config.toml
n_layer = 15
d_model = 160
n_head = 5
n_kv_head = 5
head_dim = 32
d_mlp = 640
vocab_size = 8192
activation = "gelu"
norm = "rmsnorm"
norm_place = "pre"
norm_eps = 1e-06
positions = "rope"
rope_base = 405000.0
rope_fraction = 1.0
qk_norm = true
attn_scale = 0.246
bias = "none"
tie_embeddings = false
parallel_block = false
extras = ["a norm on each head", "capped logits"]
init = "normal"
init_std_qkv = 0.0399
init_std_o = 0.0399
init_std_up = 0.0399
init_std_down = 0.0
optimizer = "muon_variant"
lr = 0.01
lr_mult_up = 1.2
beta1 = 0.95
lr_head = 0.00689
grad_clip = 0.5
warmup_steps = 39
schedule = "wsd"
decay_fraction = 1.0
decay_shape = "linear"
final_lr_fraction = 0.1
batch_tokens = 32768
seq_len = 512
doc_mask = true
train_tokens = 325700000
steps = 9940
dataset = "wikipedia_en"
Each number is 500 + 50 x the weight over its row's rms, rounded and kept within 0 to 999. Layers, rows and columns count from 0. Numbers have three digits each. The size before them is the row's rms in percent of the matrix's.

# down: layer 6 MLP down (transposed), 640x160, rms 0.142, rows 360-441, columns 0-79
# up: layer 6 MLP up, 640x160, rms 0.339, rows 361-441, columns 0-79
down360 111:457507523473476479523522472572510556432587434535573525444390486546458560471466536453422466437466493508493529360467406472459480584505466526481513383618484510502485548501483444433523544420503509528479464544388523504419426552488512692519494504
up361 098:497490503448599445514601487411536508399537466451461395550534550475593533514525584490534407520476453435518443537549390512567509478434556442478521551537525519577535468524502543528545533537462516464480541451505527567386546511553449460496445490
down361 094:523474533539575460566422511516524457485457583534473578456473508500438510526565501527517500420529515480516639440466476503350534487508544494502491440480428493491479532422384526544525552523557513480503482484469439481537476454598537468490465484
up362 100:549429470507464505563565534595478575515474541438479580506400468499595481573528494437505531503524481548493541503529603468531557444481487498512471539476602425493450478560516518499442467535545445593469483475474609438499489592580529447460530554
down362 100:559505480468454457506548487463575478554502508488510557390503456529478492439474443516534444470453529480515415525515572481551504478543549487496480463550449403555581462467513501426503457534504536462471517389448466495517503441452582502544454517
up363 096:539509577504598389518450521510447552437470542459469495498501588474506545395507487451483562447506486514474501470516476594546501435495534432490427450498400501557408562423501514464478545584511531461506491569458419537573577561479521636550497559
down363 107:508477512572404495410639568467450444488491549461506561475600553489491534554518470407497495474517505541551506352463473579399487503538518421502462499412514548476569518427566527452615466478489542460541570465437446473521499446460444416425564473
up364 114:473501419434426467518567483534534483491447523539483469474499493555513478441543426444484544581483498527513566503504501569530497439468496557494486529487599547507418469582525521504568532535471462517539515523596475511429429490553430386482538512
down364 107:415509523513503503551507456622434532518462478514422624474485502545572498603531486514510494499517494562501611494524531562483482483546479455506396542518521489416566472572506573521505563558531547565480550530489535493511454560502423461418451514
up365 095:572575365618465446475478397470506524527499451495534443442473480460571619460424505462603466490533476587475492564585539469592547461471511408495547478472411467428492520462470508494556525506492472463489496547501515531442601563442558571562427547
down365 116:462473561464524515437450453474571527462460489500483447508473475481445503483481497499618503559484513467501505512470362535469462549547538529460515498522460514495533494452554586442481562467510543522509578552451391549535464439474522444535497465
up366 097:427578464536477488498505501521471452508501506582536531518557448453511564482454506553522570496502424500447493560554503482462570406533450484377511584494489538529529514481522435477548523441372440500438517500482525491421474478576535503474479448
down366 095:499452497485410538452451440482464566482494494526456502435524474458486548609501497505440446485523480514530541524550519462480541584530448565486520593469523511473474491455465566643551483569487437501472530523538434491464465584570507488585559477
up367 109:468422493453536585529516469468507372458558536519533550513500514424631506547456409462501588541517513449526483548462480494495519431551507510386546499420441476432444495485560472475470478480524465553518408518437495480478558440542530519366540509
down367 106:464459542499532516537494560423513526418544487518568523503560499599468539473558392457447474540498498517449530469521537472468438535532569500419516418458505501509553515531522471452540483407444538541509448437542451568486456496459458508491600613
up368 093:587526550562531532498404462509496518534426430549500585532507465508566523517506566481494459507419481500555543504466427614483538535429460513446532477469544507549535468356471555515391522575488493603453413493495532546457533455534496476555525477
down368 086:580510502525469429518487491452538515548426493513540433460488530506482536517540573439488556556470546525444500472417494427440488543552617442438422471550537511470420550536449545490529554512503574479564591483468536444593429470470482500495444442
up369 099:517541545522504511506482588437348514465534415557462509448507501533506429450471569402541554510483529450568548622550508506512478506528513613491522493555516566483468591492543526460526505578527496582502601545465498512470464511506487511456487422
down369 093:535530534539439507406500500477478469548617457451526492534449468440415529478491494478548463549362570490556533396560439428535500477368622471539516555429522556603497500481480500468509519477556484511409470378485437473467564474501515496547511508
up370 084:489453486489539604414504413496618535633577565492518579534471447530516399486481526529459515516529489459530488612493509464565595554556526518611496470471432510471473464514456496449499442517513474540461451430518502446539514684521541478550494513
down370 110:510478486477397403450456524529465485432434508472546435550559436455577482474515414546533543466492539495521531577502503568410448441422574505506500466500491428477490493520484551447518463492503466530580535405526493473544453513560621402458472500
up371 091:546648564501502421475547526467539500512571498533481512471480504468546523482449609399521494539590426569523413568477534517567510482491508509421512559574528523452504475491528560464465543392491567371463515409537500488521538515470479539586391488
down371 105:477504424512539461539467422484573368478469424474335526439540479553385453471476503560522495518480562539479499452436471504534489520479537487436502455506498512548520497509529447539580472496515538545515483442442503509527434476479522539531543542
up372 104:502439530595554528519543440500551563531569435487508575567541515551520522473560467476556498500544596561640533559459472487487567496500474445535454579494422521464513474449511527596435430494489602551474401486460494436485514580500449462501491506
down372 101:473412500573525474520515545451522523523523416533470508535547511549486478568483497498446576489408507438559472470406525408409451491509504446548547504484415488437569535504425498475512420544485505575483453456532576471468563459514478545503482390
up373 097:522559568399508447454489477387467467545541488447492470504527508464519524428514514529565456529485561560477472513490430602479518543513532558480486499467442485463463452491511484510499454467471453522455480519516525485476568471563333525520516500
down373 108:540475518464454580413450462382449486493474527446541430540421486469566547507438506586622523488507599518526642612508460485536478404462480522480589530542499504491564473432465497494558556535451506515531567644581483502525481528450523451551422527
up374 104:501617592477439472544496577385417514500471416559375556572428462502527522447524504498498486603466485510546431546582494491520496426428536446520528454474575543497428506463514453447515478492495555495542471438557555428571544517472535473464475540
down374 087:489530473540508548472460478457501503578525499530540493508465464477457498570540545584446522455446471479477508525447523512474501427629488547476500504510546474502490489484487459456491501567521459486534524506480489523433494504490508432541451554
up375 100:508506488448482558419546530510536475483545468501536512458443448480419472483546541527511448446452441460366471490517478421532529514399490488545501494409601503498497563426514547465507484532388589558465475530511497422447497510522574486488460475
down375 096:466523495426519506568487491510571478502456486577471398580528425482550535478416447577493474598514463557562466554454494502602488483541480504517575499463513471449565437422470508488412457417640543482521598517557459511512398405522526491491402518
up376 103:492485556533519426560453579436540497536488477457561542574511508562464438445546538549495543538547466457490482549607551518472618453465543537549526552516579491504548480470441566413551467535536532543596500474502555495468472525475497472394506534
down376 106:497506495535554520498416514404566510568583492483525464545425557512568463542540465403425462439449509468455553424410558492418521607527483476562453533518522524538544499454463597472474576565525548475534523437498593445523535391542524558478501458
up377 100:503629556416528427493569483378495502588453490442494455447475582555519498556493526420498513504490476454439475540499493449445501450445443570514493432511511430515559439397382584528595454585546535452456565437540468495384546522502481457483546478
down377 092:488555457391528519507433496452524484496468455477532476577509500570516424438444537462494418555425540444510407451441524488477582409498425543529459550453579511491510554458517485535511559511532519515486501513398425545533522549530514464574574559
up378 098:573543565478479575455520569529450533574527598523544501496514612555564508507555513486424510485415478498529539461518482522463531463551471432461470565588464489499540441495510621484493568571411474534519488501483466492465463554564535491558565557
down378 101:466506418473500558462471532480520511520585565516539453494537510520499491597384507525463471521570379511433586502521502498459495513481421554437468535505505555464543502482497498565508489551495423546608521453392497458470496536425437534412509521
up379 100:514466543605483503548443478453483477392528616466544500481556456517459478495538492490447418629566470574487611442482407481438443479543555510484468442505475453462525476546539600491479493477541513536494409459535439521413481428536451516551520494
down379 096:547472538505473455636501429568504498490475495429410509504527436509494515481498480516574533433537507424605512537507501592484465509583481554546556447432505533444486543493493473499424478454522491502429441381460563462561488398528513494479495535
up380 111:487483409520511578459490488519475505567539515459441479484519524591452518439519546497531464578560575465564530623451447536542561475520480527459523442426509507503458462514583538518509475622589494424531562418538461459477554472525389490461416445
down380 102:460545380487454536539510446544493452503485477530541517459422603510476584432452490479419581476498496593506508478465511603461472548529409516476497557494524493474403510492522479462464491486560553458506423454422486481485494539582400469595481490
up381 105:468526528509521531589489555602470481433519513506439565458473457497402482503560494487435453481459482487579585540547432422473463489498555422507509489429539582491537538474552427563560434520497525516434447619573592440498408389541458503488471543
down381 103:468543541506506494507514469505508534486509435484510469499432544544407513455544456519493470535480449575507559483443582562424532436470508471471413479345565486451371555550458469505541502502436491478400429574503494509496527443459494570539402370
up382 106:431509487482515496443531508457578394492478569486470461483423479523473530498515529434426630484609468470491466540433389527490514474550450469528465399530530445575474484484432398534601553509519467440489495493496561520528469529476486486477549566
down382 106:534456549469502552558569529504410556374486469418516517549428485410459520440485472568491485476495542542494540467541532492492477567522454515397492470552530499469543544538488524547475565538476541460439473448418591412415467493473492500515463490
up383 092:499454548549503503539479577453537512516560653529512518569547486502513539490559438399531537444523593527488515566534508452545501535590487517538528468498605579502418499449563539484485438445506550503555546530577520487550499505412512448418505414
down383 104:482443506514453598501462501543502536510443457436459472474440463537559574546439552360446452473517505407445535416521506596445500624497549432459523456530529523559418612410472524459500469520473472472456550435510441504526438521503560546485481505
up384 087:445539460484547365467524486443452512532527556531437514452489582429469456471503525546538553397481490561489486432488492461546482603549457500552414559461405526416503401564552499540571401530503505492484509538452499487493555466560543505554484538
down384 095:548444529458462570495440446555467504480446509462534496510512449545522488535455497432491465503570514459486528424538533541523572514474473474450609352560618491489430520525380546560544532425431630454556522488492510521491450520509532595479569488
up385 096:481483363480456499496445485447441470552547515444477475490488498502446646494503551419520538553510449520388527465491533465554486522497610532507450408531392504535501426502469522417411530475411379562482438544514493487527432508495485449560453459
down385 091:428457524556482449462625437506496537452473434405524575446489523521441456565581527459494513423529527493565543457540483443509464573551465487521561564445509521341508576451531424464450583427574590491399516480538571521403521548514451509502566527
up386 089:452494572523530556482485475544562452541447466514568534469424442624536537529519422456484392406502496460533549494509568488531490501489457506470482529584498483493543442459545594436457440444591485423420533561514557474452540497437537482545453568
down386 098:565462465480471515487437505496423514459514502541478502480499458496495511475557486437494463527472562530535398513473518480512491548499465505414471422475477436589449501556490477448526450478591505548393450568482564434544538502355543580574599521
up387 104:457542479562475471491535515435466545416568481589577461503531488533562455501535527521553481530446531489479431594482540428574473456497489503492480457457450439465435556471432475543491427411477562537447328416492616474450522533468485512448483539
down387 093:462450559527553450522437606546624569471465531504594445535484426538544440484488405456532491547497543585597450591524534531562513452414550429529514509529501474486592529485573465399513473471530443404503593526472469585515503491397493398534468542
up388 103:498492536481518525545505517415482552513554563532559566513563518506507513493503367440472546489480449424447461618542466432459578486534550500549475479563557398516549447577552567579559479571490459500471483474562498488508516583546560542513446516
down388 113:487475504503509526574517562482463448486434502499497429462522417487427566462478407480504449567545508465425466550541495527376464607544517488507492463595489535492556495487471473445581480512445515418498453391547588452551583572526459532503517506
up389 097:589503490505490414443510499491490528473415518549423416378468480507454545541506441424494539463578518453462518560483499519451507414509491535455502466555433568443505460539522461625536528510449451524460489551512492473438498587471563566507423459
down389 095:492413510558509451548549527526540526543498501535460469553557491496453513530531452451433486504503601407602524507511408434501604475557508448467514540547431573516507539450573502567470497463431484404481392457541486563577515524452478475515557484
up390 101:487600474429462478471538523469477497484509560530498478563503502522532461504533464577575523444486518518499548502553412452510480495559433406386471541492550450488505573476470561488536489583378541461471521538519397531504559484515473496521602546
down390 091:517479435571470572547454488516455544513443513530476497525578537559484484471547471468553498570527464439465436544446484528471494450456490542571529406622520507617437572543503453474502407472493479500459386519476521514535501471573549388482517508
up391 097:523527462548445478438400487494424508459425533505495557465525501573530504517486355540536522434474450552508522478519519402472474525456512446497460460514527491521488418464518548474497443490559499486526538459514546485500534423516504438516472405
down391 107:486538550434451533401550540490572402578534510543525457468497546579532444566534462371508514448468587497491481546361497490463442464561459510511508546553500559424504453412500539518509464484519533554536521561504575474427504463510516466596496545
up392 101:494466518462526483553451531478536460499514510541601520420478534520408447447563499429485466508469521518507521505540459571434508587429486414618515459524533542389431423457578404476542556509507599457572508521505530467540477446502478387573548498
down392 095:561522489471448491400548605453585610459491480463522473566485539549393434601483476482559499544528531520544475549459451451562413452521478492514498446445498511581514526476495565471554500444407380398499509593598525488553539515551518504480391466
up393 103:539537469458564509475579484548510523595579633443475588435455497533458572473442530562399508430455469459504562433495600487498401527454422509567572594536549431612545487421433479519570395503510486497530505512564517523389493481562455558486560491
down393 105:508478531491561515445458484472506598442435409517517388435537435538407550478504545456440511469500451518475446467519549622486555485484495523446513464464476533497431595499470513581478586442562562525563423471497485461471542483516569506527560479
up394 099:478484567449409437522469427600480526515530450542544520475461503422488510505499491506538500511481479607586516536525583470505531559445469548487527517502586512471496474432600532548469421478569545541356475435485500456399486507404530430447476520
down394 094:562463414425420488573508449491520493465513562496554519522446550481492512564526552445485589414431465468545521591583590469477565582465471445457486527512545545522572399525518524502543436448524480486499490562450461531544542531464573511589463426
up395 099:516453523526513579514452484471388528497521617595523511439474558593478546416563558493530521501378554510600525566464507547520418556437444512521488506624519418497596477579468512519476494502444425516521601539458471475463442490516441406572553518
down395 093:577566552493580521583510518530473565520565459458441504388552485546470556443568468442467564489586439481462429528550569495525608481486527451454482530493560503558614401582541533566464508457430407494574475560516409494480497553521401492497501512
up396 096:447566417421433458600468490539427504555509465450385556531458579534528452446540518440522485457606478436505463481508509425538557501468492475474429443612463511478451414471545624467467509478467532534387540474489496524483570460532519515483457485
down396 097:421451434499532463506534447402552526460472540545551613572433518463501523494447589489440545550500517411483543487445468533526544427443392469495547578561506524580518475587511553512537498507530495510522590445504461365528598626518520437468416517
up397 094:433545405430394516417557540577476550403526502553575521457454556525522409539426538477438446485553474557410503443467545554482547465469481519509442444510469560513528505392513551535573504431455513546432424567469537375452503531560518455472452464
down397 110:505515491501481528431492480435412552485388556477531494463427544416475545507533531470496539446563472499487549435483456554413485457538542442487596500528499483535511547485453415475544494495512414510436566472408435454510456484487564501535550501
up398 101:491489539512414457523493460459404408503524446487534472582456487454466548485493476515490485490490475428529484521507505492564450517458512505444540485439503498541501421539503369570594483557452462499397484534573581571428598514542568532394480497
down398 099:533575504502473492501488477567564523473505464420502449482508527552483474494507527495453486548476553543496457494473493502454547557437497585344488493338572469516518617502435528471386499568454524558432563517522586509452553495516487531570588448
up399 109:478490638519505441457533491473563507507569573461512408512485490530534552437513482481510515436537513492432583460532528439454505563495401512501531478481412497556490416429474462512434506438428523543407512496549563509466600455543556519505435480
down399 112:627455496507499555585441464473541468424553427540493489476590490500596470560472543497434534519485541481462535456497517532530443559510562493477453473531476532504487459518461503452385515437457532489468545505520529493545514608474574518568510424
up400 089:516452515502514471468520601509531499552523516410505468430451543569466449490515482528548435506560441429505472500435482484507476532481491502404507579492585446538532471478558588557396522504583482514488301434525490556497550440550506490451474515
down400 099:609487618459580611447470572524551510521534498489559369522421486477535569518508496513536507418507456420472609465470504523445479531500448569464458485530493564438447434528443561565376500432597553508449437547465515498565563494433453484504433446
up401 106:457541511523481437643430499562569497515473442473500539452474515471536534592436570474515490483478470491473531520493500459494520401477410497573562470526442411525507566396558515546484527486514473509653450565463568490487447540519563480490417558
down401 103:477495380505408450457577606447501566481500512479452551422400515542520443403537601508514529513490483474519467457413521560491522454508511504489550482538467565428494511499514502558457518438534427363470490575522573396452525540482461615568559474
up402 094:473433492564522485463508518483515484412521478536461541559471433468476517465444502377517482547576517523438541557646508457521438505451480485414495514565518527469478512443480459487585473485509458496512507556276467489479501507570469490588507477
down402 092:488466532520531471456477476546466538510459501439511406515514478428534461494437412449464466543498460434529542550520543482489466511404543515565473536394517428501559617553567622501529507527531470458538567419585535547486475384535436423554471476
up403 104:524450508455494531500416498506502521493532530559590601480494550485539499561547483504553604491485572466521437462484546528574394453479515558453467464487539491516468516519460523401468531525572528487582486538483510590452489522506567446602492552
down403 100:523483462421512513563469478522593494555432446570536587536515517505491481532500437466430493580470487454411505506528491633563506502533546496516584523500542536527509473536493580470501480581467490575439515573583545398566498452475485523543488488
up404 106:484455528503539568548427498444492440509520564554615513509584551564456524651497494516543473512504389462506521487611409536481595510468508465545480429592614482508573527505430515546501563471488420420450411459536508528527497530501461492492440443
down404 103:479497489448458439467499539556528484396554405535514528526579507526504568535492485541513540464459475435427472472569506543386480512373523510521487499475469455457547448443520529467433565456508502609492522554532523522520468550514394495494500514
up405 101:460539519544516495424509503457503527501493472522424551485500609566495508547476434547517429558396469442513512530536545564457437470505457476505520461480551565532497478528535646486507475463551519470558537464545582548552539539534543605564535508
down405 104:427523536471563509501508546495448450451422515506588506497504570457580544452516517566466553547395506465497574597560501573530522533410554540588561562588451475413596537538518528588451510548575508457503524568463514507481481521538494390517457431
up406 095:430500488526423431431562499528450434516489548535508453483502430594423514452540544425458460524478570528559393469499439522565536522409480494542499487483507602502388424516483463587554495484433539515497556538575544425465553555486461521518509509
down406 100:533557479398463513439485512399536509549394535474551523420572419525542537602410525428491486431444529460423526487544483522515520553515516451436414568455525467553476545421535586493488466472443501497470612467495470524490490427457563560433550495
up407 096:461532507440587489393585478527477468523556511497545583490510499504586464520560542556476554516425420601551640458492448521419499549496516515395529537469452454551536539553485573492460485550486417448467507518479522513510479488459436523460518618
down407 097:453544494415567483491445476551473529453483456525472464573546478401461484496436523454481439498506468461502381477472460477576510491477447534499524529455494511514383483592388410481557546402520492573487445460608546506446495482477480518509545446
up408 105:467624525558520506463491484554496431542462539525474595498544402419479564530414552519444501497513548555470463450507474451505495463527493452470473514564568593469554475547585477444479510440570522643457447564387507486542555548548453453541505616
down408 115:442575525395485406539464496480555523528430479528406484472489573539438533413488477550511466450546527504513478488511535581566460379505542525533505456452462458568469521433600490526437415456521458488447532396608485460452432433554469464511413479
up409 094:562546522573561478576556490492505556486469521528536525502512462567528410475480484475496515552564514486517530536466570462486475493542423413489489558535483514531545476460498522518558493596511521557515426498554475450526489484418466461573517457
down409 094:547464456513391425521517444488438483508503586500496495469506516548528501556465468509472475444484494447487558423529469435557480617527533521491525516444510584427438613542483409551500585565562519560460515560443573467508501518466496494611535459
up410 101:495491468507465608460388484480533605532593509564414530565497661554478463561505490490476472547407501490576543474512514510538455558524459517533500497589462459598448515542557538556535546373498488515479489509456552434534554594464481389445524548
down410 100:589483486475568431531429442460562515508589467442469485463561497546500581516479457524491475490472533517459506507511455517512480476564485539558520459507453484475545577462399431546593558422487455489462521500549496510502569562455524509461537402
up411 097:466476519627515504534563499487512477578517440519514433498599524527500517577469470508563382552459454565558513488487524524485426521561375471590443554500535547510547523435598415372428464519499469460496448522468488444474490486479549500616450468
down411 093:465535514473567552552523475564482410459569468572496423534479521400487441408535568507546449484604551479524492458386589535398485487534431452494458520438514470457493587450476541440593509461483519514460438546522487531409465501563480522524465403
up412 107:622571410571494514503448437416492567487510603443481505459491517518554508399492449502536492488408533450556529567552506435382449450560416485533550589482564522500503523512534437568531383558525553552472588567502417445418461530499488463531581529
down412 100:549440435558580617487508507554517491572534441473499571447510451563496438513515526487547565511431564492504462481530520516447522596522509413518550527512524500502508452429447546487489536494535441461511576511504628438564595527464400564466462476
up413 108:445586516460457455507474553533457530558476472603481472593480492543506497569481444380568578558503448511524495550425457524583508590567518441491476456514449496634542571493388464492453471457449467470576537442459461571455504471473473445516488513
down413 100:433504484395519455440515468578445467525477444594626457574533496485581601509515597459430494551557540452531495544502613452462517447517428375411472458490413538530597420396416515462412402445528545563479540474419429521519491450474480487523518518
up414 099:470520485532482562463444429573399526474595514484456516442523522486425450437484509438436508491499503456491485482438522524415508421489429490470475426481403503501538521564567476498602431495474506537514518449424529471477518517540439528415468524
down414 096:486482481495528471643381555464524533508519463520473543501436549497598489570505468515510505556531554540530521518612494498510550592530467460581500505597508523463498454516471459466517490580461448506452554448460397400538415468597490452490523552
up415 089:545500546541563470506540563520530593532545553543447527398476467518494476498411472431569537499570448547577438547527476479508530475577595566595515468505449501517468495430518520508479494460487514436526481580509553485485532550519536457492507502
down415 107:573542503575491441566458453569512494446431451505457480421538507519451475487439492471578444513455451469521452549386501533477463445526483571478629540532466477460397553575472525497487589457392545550563566543528563537566496471519583454507572523
up416 103:511513433507549551568425582487525518503442494579533582560505446461451489458552428417502547432463501538421458519651533550538516510481542481433431521495507475553533526515434510486567485455553508459514545575539554472390441519492499496464582536
down416 105:529516538556459519557548467500561546580505443511655555516416478492518545567600541580496487433527552475457497558471490530466560534467446480509574440523447413397539427490485483460569422555466447479457466511522563533452446500481450465513571390
up417 099:527583543494550502525503496486500480527494585556500535471464498634557488513464532495527441481497391488443516523458504495495455424505479441511519482431482361505515571554537500443473548415498575442537566559466556447523536453548516567433413559
down417 104:405455511508566468475550525526491413564539454505438520575482434481539546493540545519435420405499551494545443474455461457539515501505520513423446448498431430542602472397594488511407507508511420492454591436493458533532471512590512467501474498
up418 102:499443502492559535513498504524367517447452557482506609501373550579441486481430547494542598528403553528492544537494507455486439482557475473518431459519540513523419503513511479515496445498551454430591542517450517570506518531452488610463393390
down418 103:508509462470542551543451520492430527554478477595596456543397539535490615533527512530524562503451457544415488503426526552550461532487522465537517516500523518555574508439494536501405440456468475526427428424504514434563496502525595446507530667
up419 092:493569575475517525449551490371520511586448529488479591567590567540499543418570564456481492408488501436504439488407416461528570467610475557436457481443464404509432487443583526444456515487503479534465561548528402453455473534604488547489439565
down419 096:490494464533479510487527571489538562468505426519427415560333417460491500554451445412499491532518444533492396510508482522408506479485506479599477492592490464471415580458467559559523519515608463552558473490505457475605502542483495538579490486
up420 102:457529560502475520533564471468516516612546524467486611414584529470441466476534427424526533481557501480558545540491457560431461604408417440543504389461501455454509464526477496551513485476501586558530455476551538488565521439473445442498494534
down420 097:544461510450471539500532521426474598463485482462495509424492448422414531471538564570454519474503452531552547381367488520535496547550401487562508457482516574444406567513551451481530529401516488542502376547590473514507498500423427585503592452
up421 105:537512573516550553599492528497573416439461523445512530537495494538421511508480472459485537462506433504499495524611516476573474444478436457537460457460585538464488498411387522524523572455469517444547475513486562564435486538496539483457541480
down421 099:438460506491557576422563496537562447501497501461600560409529493504498486521474501607542510449533557583514483470506528422575538467494463486400479519517398478433510429493448452534470496457464498493449547434455595569607446453448396498504564405
up422 108:501536561508487516493441534457430486631470475581479465471445371509460524514453400574482617481492517497508508569552506474516498485530498476573527465521500563555437547445470529514512551495536467414575450578483535490494454509514548425548448426
down422 097:509471573577508555589400506506464536588476458617442492468486381534535522446453518560554534529483560543435492496486496477435570433452452492577508561575413486465509461479520552494451436445490396526557525529417445487584536412487617473475430526
up423 091:528540484512496480442541463526518493587539459514425491486497456365602583490499539447472504481464431512498457504513517459491423522449424596463428480491528497496417442540463460492588569486498551494479547476407537498599520521496518520500491508
down423 096:541522558522517557527466496521493439434484565467469628602487440533495434490513477424467588502546552532488485354538480440515572456513584462472397443494457459532548529505549537551446434505488477494418558415524552513475536482458543465507552501
up424 099:506528547461460578466520520516483485511553526464450523532519540483480454468456461570556437585483607546531486466490485478540410474504494550558430490617578465545547434534453487586453565522527522509469534564481478565523480441492514452562447472
down424 103:577540519485489530550445472424510527441501532444424549520485441554413476664494429546574492490518549429534543518481528528550522498440512528431464468516457498494551544425361568517482549519442554474435508511526427547524563381446601464429481446
up425 102:530474508495509451480449427453408390426473558428516581407474559598431476479539465526440434451513471550495484504457472587519489537549475531496453583505506390491565448503567519475546504416482407504518445511532494465477590378542565463480413467
down425 101:447438528552509499495449467597524483498507477529490634523488534485450491488433501449485574464505430526379584458412498442492473623474455603445472484591448402482528471570493525511590508492527525504418528488508492535486502443463498442517547532
up426 106:556517504458527433420440546411453379542467494546527560507531514603452544497386489524528544524489499588471610493457504505483464523501560434519371495406501457468506494532537507546423537456516479442522458583469516442512536518495502563556469444
down426 093:498558521579436437545454453511416533442472482435517468501467523513516503541469373500593421542544479440551456566428567543482491503509428504489490524495547570450491545502461519459469464527491524439488420522517397394533535570559485431494485441
up427 093:495456522615559471556473465446510510500561605507536506447573519543522439510493487540462568516454521535536509516509584510491514460404480523542548536536427497548459506589563512497546507489425497418521434529601431461457507597442533474462474620
down427 098:466466499577415538522465445487566610492471510573554518538327498485434544576480517508460614474500504486469477343498421519573500520490483533435557558495562453444518513490552605543493566542590549496436463470488567526482523437571547474494572478
up428 102:527516513548524619400630478477529504543517600622501481432501486530545437520502519497508522453537465398561494479481478466443483500561510524386472504565566437550413463447505501557490546488479572527428544530555500506450536430513476416367469477
down428 100:544490431511509596551446520557489544552462558526600546469598492527546563465415457494475528489471498483531406544454519504546406472529488557485619462477467517497525405480475541406546495529573510573523590462494518442534522478531515467466472523
up429 115:510518523472571604415481544461481610492487505521420542468543531405462444501461519391556555509500551450538480484503509487574562466481447477602524487526494529530598436440516475484475410528430481506552538626477444519478553489464460527420474476
down429 105:559391505505514553428534560539454461545451521565477518483525490445446386451514501451487481509582497440508537559508485503500591507535478485508597521469465502498558485519525463388537470417385432482480559567547536553442451455521517400535410494
up430 102:474447477551526522441484499457461536457580582552539498514441539473419498448342440474398546543438487444535436578505439508577525445525593464485504505483488480528432541486492583499526504510551539409511476489579501435433427546481432591414572517
down430 098:475446519476580565540513501483459556490431477560516465546383544430516547516480541520520544423520503492484532502539591541508494470512535534453511512526478449468454484504425528446470494350490538399557542519442368397556431464511525497557552461
up431 100:423448498546617489562534507456532514567422489546434490532490460515487462456495554526463537456545467434468498475428563426563467496449448579565443503517511405513471572435513543556494449556585428522634487529465393524417444544507506480489407486
down431 102:564390564558426588545505496486543518536488441510460562522452486553487514492496509492522524414644564465514495470472483483443493480492533498524617453516482506550400516459491493460471460456517529543577473523441463508471546510499518464487468428
up432 095:520459604487555498539473516477532477566432552516478497533456547510436449425452530517590481556437535553444488524396509425528490549428541523489526414467538410470548472477508435488535540455474503520538570488628551476475571546500516512511436410
down432 098:549558527476488520493463443502449508461461598406497479465436480446441458592496517494529446526479508505426549561490516497490492590475458572566473413553541522563479463468476463490520437516429497514515475594459520524486539594515538483388491447
up433 098:477403608400547452585501448536478511542542414490515485420533561556542376559524536413547505491436544561456599514427479456555495434546483504428569485427446504536572493541532528437533551570544457534410524492515431586522469434460422481487482537
down433 097:644499516537481525507547571451465524476500493413533576496514525523528600452512531571521520466590464434438524468466530408528586533581572553494559576463457563603492518490471505451460527418440572494484455451371530577536476429448583501537516436
up434 096:497507557494497513554546492494476546449525461578379541496448401431470427506431559503522492507424541510523516519459538434367434446451505481557538403448481473495546497507495491505455454510477482475491387602497464480467561531544508408466530501
down434 106:511481458449494449525484507589592495448493532512613536482546500450517491575612529437498529493448547460496494436530441478382576461432595523497543561510491555533553370496449571472502419587535512435408475585458540503483469514560447525483469565
up435 101:422556508478535520532475440540500483570597524561485454489546574507362482415474484431425470528517488497420491539493443566500555472429540514544473550537536498410544464461529487570577420508547434445578583528518477468482499480454502457534520513
down435 092:535387528495469550454546510424521565447514547543463429532443490522533478574572570451515628602556549513482481483550426502438441499486435466572467471482553435585478533492557418494461495528512516431386482527537541467541548447498528476575448441
up436 101:608538423458521503408456546475508490464487429485476597532538600494532529516520469487464535538443495494460539472418401557486478501383501561508533504459420532567484416485512630510442461472492484474487503485441581448509489606567590545480580540
down436 099:564476530474426522560483552602569504474461535519440519463530502517397498522533361576501466476547509467543473520505497533553388430552519440531644521401555499410544576530575517460526517523461452466492492439566572518535492548552524504528557431
up437 106:402575541568506465438502469467457483544462513522429531379624544518499542529444524413508553488440511460462492461545534480569397504432457492515594431458576425549487506539471497504468483498543542456534478588495555521521523450501447535505555493
down437 112:538486447529580460490525506500505564481504491465513502461452514533511461586527496414489520499538525543479490420435542476434441567506528515469447427465478392567544531457411475528543521560490432623449505493575531470496453522553444468508619525
up438 108:527436546483554431508462535513486538541494493554473549399474528517421461519550425550477454528493503476547541442538441543455549467489561467625577560487601459584516562465421532523467465502581603488603406482547612582490457527592499460536490553
down438 108:414555484524533455535513521466504508581498486543428523571509520560504439468569462566411540444453412514463532633483542574471572484509465506480499570452584418484457511504444425517489540482560541455622382500477551550510531462567603532479548435
up439 096:492517585538525490552473482330563485521522466470446605462486580566373495518573538548525421491459511464494433495574509641566512547539446505472466506446471483516494485465451535522472478534430473569444534538530422580531494445522474468478554438
down439 085:501510541468532477424523533517456486549446484441532549575494469484554475590333406531640442520441515517444548507540518518522453567468516584618499512549516421454534557504524439516504461601558443523448495578448540533504527496544530387482537413
up440 103:448493423460465523450510541427408536514528519582477602467462529523535543487494527435450490521484496545593488467390436485559468545470572533490390495516484489482512486480422446515503541543466453546473437578439548405494495455512529454430442483
down440 102:479509539478538430445521483483529455498479464447559575611484481523469506504447485460495536508478527420389541454498569614475557517472470507436455484496442511487480495455479431551478459496609540407456499419535532555497475403596564470512481488
up441 097:580424561518436500531519493502517525491508408542481528498443418490560491510587438521505444497534512503469457475501462570547528495429502549540485533499587475635424496506531532506486550490529478556519399651528511472544524503495515477593481411
down441 099:680556449492495541523387396471526505433531449508479462490485513539457549477496588477469543529538540488469443490562594498555501587518481501446520524632526490523433545532490490498562448548446571623525536426448538535512396498570455512495523530